python train.py --n_head=8 --vocab_size=4096 --norm="layernorm" --norm_place="pre" --norm_eps=1e-06 --positions="rope" --rope_fraction=1.0 --qk_norm=true --parallel_block=false --init_std_qkv=0.032 --lr=0.0113 --lr_mult_down=3.0 --decay_shape="linear" --steps=17226
Each number is 128 + 24 x the weight over its row's rms, rounded and kept within 0 to 255. Layers, rows and columns count from 0. The size above them is the row's rms in percent of the matrix's.

# layer 8 MLP up, 768x128, rms 0.588, rows 167-213, columns 32-63
size [ 96 102 109   5  91  93 106  97 102  98 115 107 104  98 106  96 115 105 108 113 111  98  97  95  88 100 130  90  93  94 111  98 104 102  88 104 105  90  96 105 103  96 107 111  94 104 102]
[[100 151  97 129 146 140  94 105 110 135 163 128 131 118  86  96 134 139 140 109 204 130  77 130 141 103 103 144 107 134 189 140]
 [120 144 140 174 113 116 147 134 114 130 109 138 145 114 107 113 158 159 156 100 134 166 105 140 133  80 132 136 171 122 146 100]
 [127 113 165 104 113 158 109 134 113 110 103  84 114  76 120 119  83 141  84 126 145 188 130 107 119 162 106 183  82 129 139 126]
 [146 117 121 116  99 150 170 136 116 122 126 105 150 143 160 132 182 112  95 179 144 109 128 129 117 138  75 130  99 134 135 115]
 [127 113 117 126 140 117 126  97 126 122 112 125 112 114 157 118 138 121 134 160 158 106 115 110 172 138 134 147 137 161 153 109]
 [ 63 103 114 140 109 125 131 163 162 119 150 131 103 151 149 103 153 143 180 132 113 105 128 116 170 157 108 127 116 162 120 107]
 [122 149 117 149 122 144 129 130  98 138 121 135 150 125 133  91 107 113 114 125 107 127 159 139 136 120 109 128  76 106 165 156]
 [ 89 140  81 126 176 142 149 167 107 130 107 153 149  93 139 107 135 121 124 130 134 128 171 113 139 105  92 166 139 159 145 118]
 [125 133 109  88 132 222  97 146 124 148 111 124 108 141 166 173 130 121 131  92 137 139 111 131 153 154 132 136 147 159 141 115]
 [ 98 106 132 166 141 123 129 120  97 139  88 125 100  90 116 143 122 144 119 108 139 134 126  94 163 170 121 142 146 103  92 106]
 [144 183 143 181 135 123 146 130 131 109 143  80 111 131 147 105 131 139  73 177 112 147  93 127 151 109 142 137 115  88 108 136]
 [146 111  67  84 128 137 140 116 108 114 143 140 177 160 151  99 149 121  86  93 124  73 116 114 111 167 104 103 142 127 122 125]
 [138 157  85  93 137 122  95  79 113 107  91  95 123 154 122 131  84 169 126 147 122 108 102 114 117 121 119 135 127 177 136 151]
 [181  71 152 120 132 103 139 150 118  98 116 121 138 134 145 157 112 161 151  88 113 123 116 103  89 108 156 130  72 129 116 104]
 [ 93  68 115 108 161 141  94 140 151 134 124 131 163 125 112 129 131 125 138 115 119 135 147 133 124 163  98  95 134 116 144  97]
 [108  84 125 119 123 129  90 150 154 155 109 128 103 140 120 153  98 109 116  98 112 135  99  80 121 119 109 166  97 111 122 156]
 [157 102 147 117 166 132 108 130 134 114  96 139 149 139 111 119 126 150  85 198  77 120 105  75 121 143  77 147 113 131 118 155]
 [156 142 108 164 165 130 161  93 108 122 113 102 107 153 148 104 119 111 125 110  91 145 108  84 103 116 106 114 117 152 112 132]
 [129 153 102 151 146 126 139 132  93  81 139 131 113 140  87 133 106 101 105 142 177 154 123 111 114 104 145 148 117 116 110 141]
 [ 95 138  91 155 141 138 147  75 158 100 132 153 100 146 152 156 162  78  81 146 108 142 158 109 117 134  87 154 131 156 127 155]
 [169 131 149  80 140 138 140 106 108 127 128 156 100 188 142 137 143  98 149 159 113 110 101 142 129  88 116  93 130 123 122  98]
 [103 123 142 140 149  94 127 139 130 109 124 104 139 127 116 131 134  98 111 155 158 127  83 111 190 137 132 119 115 127 149 140]
 [137 117  67 133 122 152 147  99 181 155 170 107 121 151 121 122 160 144 102 122 148  95 137 122 175 138 102 118 130 126 175 160]
 [139 139 169 158  86 118 133 107 135 129 114 114 115 147  89 125 117 122  97 101 141 118 120 149 118 126 131 140 130  94 112 108]
 [136 127 105 132 128 166 116 160 159 109 115 130 112 180 163 178 145 168 101 148 116 114 108  89 118 157 145 114 127 189 141 149]
 [111 152 127  90 116 106 116 153 121 141  71 143 171 117 114 147 133 158 115 109 124 126 102 150 111 111 111 142 163 119 166 116]
 [152 107 152 154 106 140 163 114 168 144 109  84 143 134 155  88 152 145 156 172 135 147  89 125 131 134 153 142  96 145 146 108]
 [127 120  97 144 163 106 163 135 138 126 115 100 136 121 132 130 129 129  80 111 104 103 136 119 120 139 142 135  89  98  75 156]
 [162 118 161 126 158 123 121 114 112 122 152 137 102 144 117 132  78 142 167 142 122 102 121  66 123 147  85 137 116 134 159 135]
 [132 123  88 143 156 196 152 114 155  58 125 112 130 118 105 159 173 163  96 115 125 111 165 117 142 160 115 172 117 104 146 145]
 [146 185 144  85 123 173 103 143 198 154 137 106 146 131 128 123 112 129 168 138 155 129 189 152 119 139  95 121 132 112 160 111]
 [117 132 129 126  97 135 182 168 102 141 124 126 103  79  97 117 163 111 135 161 148 113 115 143 126 111 118  78 127 123 114 160]
 [124 129 160 126 158 169 156 113  72 155 135 123 144 106  99 100 157 114 120 129 108 123  78 148 157 137 112 142 129 118  99  93]
 [131 146  70 139 109 146 109 130 125  96 144 124 183 130  99  42 167 148 150 121 121 132 146 116 111 188 136 138 137 166 149 139]
 [ 87 110  85 170  89 119 104  93 116 176 124  88  82 119 133 132 130 149 140 168 103 104 125 127 120  95 128 120 152 149 127 103]
 [179 129 130 107 148 154 153 107 117 129 111 127 168 133 129 146 148 137 118 123 164 156 121 138 134 104 121 148 109 194 105 157]
 [ 66 155 120 159 148 153 150 120 127 141 131 133 134 154 102 130 134 123 124  92 191 140  98 121 120  85 112 109 144 109 142 162]
 [100 116 152 134 164 136 122  92 146 113 115 135  91 102 121 154 109 140  82 129  82 140 123 143 103 175 143  92 129  83 142 112]
 [145 166 131 103 118 145 160 143 135 107 126 151 137 157  93 131 122 157 102 129 128 116 100 171 133 174 131 113 138 115 124 150]
 [141 112 127 147 137 120  98 129 134 144 115 105  84 160 124 119 106 139 134 113  97 113 105 131 152 155 123 143 124 126 110 141]
 [129 116 161 160  95  98 126 127 163  74 125 105 130 113 125 126 150 153  89 125 131 139 143 168 137 158 148 138 159 192 143  84]
 [112 123 127 125 164 132 102 133  82 116 148 148 135  91 122 144 110  95 117 118 135 103 158 148 105 169 125 149 147 178 143 124]
 [124 137 131  80 148 102 178 141 108 125 146 125 137 142  96 156  99  82 180 140 128 175  89 120 163 140 157 161 126 101 133 152]
 [ 85 135 129 129 153 145  85 122 144 142 139 103 112 175 105 167 148 146 164 111 137 103 139 122 118 159 133 110 141 122 169 140]
 [138  67 128 111  93 148 136 111 164 119 133 113 123 105 125 120 137 134  80 102 119 105 157 169 161 148 137  95 138 134 118 111]
 [145 141 107  82 132 107 132 111 123 129 145 150 117 136 107 132 119 165 103 147 116 151 117 104 131  95  86 102  82 156 116 183]
 [205 161 103 115 162 147 141  99 120 144 144 111  97 160  94 113 157 131 127 124 109 143 116 115 106 169 125 103 141 147  97 115]]
# layer 8 MLP down (transposed), 768x128, rms 0.279, rows 167-212, columns 32-63
size [ 99 107 105   7  88  91  96  98 104  92 109 115 103 107 107  94 105 106 103 106 112 101  94  95  89 101 109  88  95  94 111  94 104  99  95 105 105  93  98 102 105 100 106 106  95 105]
[[125 165 110 140 106 128 110 108 116 124 164 126 118 116 123 118 140  89 125 111 125 117 181 152 166  93 113 180 162 124 154 120]
 [136 129 150 130 120 110  81 161 141 114  92 126 141 102 127 139 157 135 111 123 121 147 114 126 128 104 160 164 159 122 119 100]
 [104 126 120 128  98 107 120 111 139 109 111 141 130 139 127 124  80 159 107 114  91 101 116 124 137 116 192 185 144 145 139 144]
 [141 105 125 148 149 115 114 152 136 133 144 147 130 103 140 147  79 149 116 115 159 132 138 105 144 127 137 127 131 166 163 135]
 [112 142 149 129 149 147 107 107 127 123 113 121 111  13 111 102 136 129 117 127 137 133 107 167 126 120 121 128 116 134 123 121]
 [104 154  98 114 124 133 145 134  90 151 137 128 126 174 145 134  86 161 180 134 144 123 122 143  93 117 113 144 106 104 150 166]
 [132 105 131 119 167 137  97 152  81  97 144 115 125 124 149 168 142 122 105 132 132 135 108 139 147  98 162 116 125 122 129 147]
 [111 152  97 102 122 163 163 155 132 124 119 143 126  55 119 121 139 117 136 111 152 135 108 123 159 104  96 154 136 145 118 132]
 [110 107 140 105 109 168 125 127 123 164 161 146 153  97 157 120 145 103 131  94  99 127  94 123 131 113 113  92 126 126 143 149]
 [138  56 155 136 122 139  74 140  95 110 139 120 134 103 134 101 128 136 110 144 110 116 110 138 108 158 100 112  96 107 119 112]
 [100 164 103 136 136 138 174 120 103 119 125 117 148  98 114 131 136 156 125  98 126 124 118 157  56 171 130 130 142 122 118 143]
 [126 129 128  66 171 121 182  85 130 156 120 166 150 131  92 132 173 137 134  97 132  95 130  96 135 152 130 134 143  86 105 125]
 [ 96 127  95 128 118 164 145  91 185 137 111 141 131 126  89 109  94 124  85  97 137 128 118 126 106 105 158 134 140 132 130 135]
 [155 120 101 138 112  79 127 123 113 146 144 111 144 126 135 112 102 139 158 114 121 154 133 137 113 153 129  98 104  97 137  70]
 [ 92  93 139 105 162 143 102 139 129 152 139  76 123 122 145 177 148 112 136 171 155  98 170 134 154 142 148 126 133  94 112 109]
 [ 98 115 135 126  92 103  76 138 134 101 152 142 144 147 132 116  95  84 140 150 140 129 134 119 134 144  93 121 153 117 120 149]
 [156 144 120 138 135 135  90 148 132 145  88 150 160 114 122 145 124 174  51 146 117  95 116  96 151 115 111 128 131 135  93 133]
 [ 95  92 135 146 136 108 131 147 124 106 132 121 107  92 103 129 126  87 129 162 132 115 125 150 126  91 105 116 174 145 109 127]
 [ 95 144  88 164 146 120  96 137 130 100 107 138  93 132 114 129 139 144 139 147 148 131  85 159 102 115 170  98 115 106 134 144]
 [107 161 140 133 111 127 150  77 163  95 148 109 184 120 112 111 148 133  67  77 103  93 145 115  94 108 115 133 112 127 122 143]
 [144 131 117  97 140 124 128  95 138 142 152 102 103 127 147 141 136 123 114 193 185 147  92 163 103  82 139 119 170 108 107 126]
 [141 142 106 144  92  99 121 126 112 124 100  94 136 108 153 124 111 113 144 155 127 108 124 136 130 110  98 185 166 105 105 137]
 [130 120 133  78 180 109 112 150 142 133 154 162 101 113 159 155 170 144  94 145  78 116 152 119 154 116 106 134 160 138 124 140]
 [152 149 136 120 185  80 117 102 131 156 152 102 157 203 134 146 149 155 120 150 102 129 141 106 139 130 117 140 124 104  80 108]
 [125 145 122 136  99 128 116 122 163 106 114 136 114 139 177 123 125 155 109 114  97 136 134 129 101 141 156 100 100 126 139 145]
 [136 161  75 131 140 132 140 105 157 119 126 166 138 130 128 126 136 120 100 147 100 178 116 137  66 141  93 108 134 130 149 102]
 [118 105 128 144 100  95 131 138 121 141 104 107 140 119 148 161 141 154 159 129 163 135 114  93 120 128 131 148 179 136 111 108]
 [134  98 123 149 133 163 116 149  95 126 123 179  99 182 122 125 139 131 131  93 110 120 162 129 112 143 141 118 147 145  70 132]
 [157  86 127 121 141 138 111  89 115 135 127 138 115 177  86 134 141 114 169 157 110 119 137  97 114 150 129 108 109 139 112 125]
 [142 115 156  97 100 143 132 119 177 100 134 108 148 127 146  99 116 128 127 134 150 107 153 135 150 115 121 109 110 116 130 149]
 [113 138 131 103  96 129 149 135 112 152  99 122 122 137 147 132 133 122  86 203 128  79 123 119  68 183 103 165 122 132  84 119]
 [117 100 106 108  85 117 121 124  92 131  95  94 141 121 160 123 146 140 123 122  88 137 139 148 129 173 170 165 115 162 143 106]
 [ 99 119  89 109 135 109 108 112  97 133 114  90 145  88 167  90 112 139 126 131 121 117 141 114 132 181 128 132 152  92  98 171]
 [121 185 128 162 109 134 125 124 104  93 140 123 173 142 155  84 153 132 152 129  99 136 146  83  82 176 102 146 138 128 145 126]
 [107 178 161 117  97  92 128  96 141 173 101 120 133 136 119 158 145 117 119 137 124 153 107 120 134 113 151 113 116  88 182 106]
 [135 125 133 125 115 140 173 130 134 129 138 120 145 123 110 146  86 105 118  88 132 152 136 167 177  83 163 101  98 109 121 164]
 [122  84 132 167 181 175 158 130 184 121 130 122 115 148  89 166 113 126 125 123 158 122 128 106 148  84 138  92  93 143 148 108]
 [106 156 107 145 144 171  92 139 171 137 140 125 109 113 105 127 154 162 133 133 134 134 125 139 139 179 105 117 138 128 167 133]
 [136 152 115 148 162 128 128 163 160 146 130 161  82  88 117 143 126 141 106 143 120 106  98 127 124 136 128  87 121 132 142 117]
 [121 150  93 179 130 130 126 136 122 155 116 112 122 105 120 152 125 146 173 106 127 147  93  99 101 166 165 116 123 134 136 166]
 [118 136 166 154  93 122 112 149 161 160 104 161 152 116  84 132 161 139 123 138  97 106 151 184 156 129 131 126 130 183 116 130]
 [112 112 103 106 112 161 104 113 133 153 151 149 139 109 126 130 116  93 128 132 123  97 134  99 118 130 130  81 146 149 142 172]
 [ 96 128 116 121 141 162 131 161 138 125 104 150 129 107 172 136 115 120 126 139 169 141 123 127 106 108  89 125 126  91 131 148]
 [113 109 149 152 136 142 103 154 116 169 118 153  71 151 119 145 140 118 183 126 134 107 132 106 139 137 111 138 133 138 107  97]
 [110 139 122 103 163 174 120 106 130 122  93 135 108 141 110 105 159 175 108 107 118 118 114 150 128 115 113 134 206 172 129 108]
 [ 98  93 127 102 119 197 152 142  85 114 100 153 140 146 153 116 118 144 164 184 104 120 131 109 165 109 148 110 112  90 165 160]]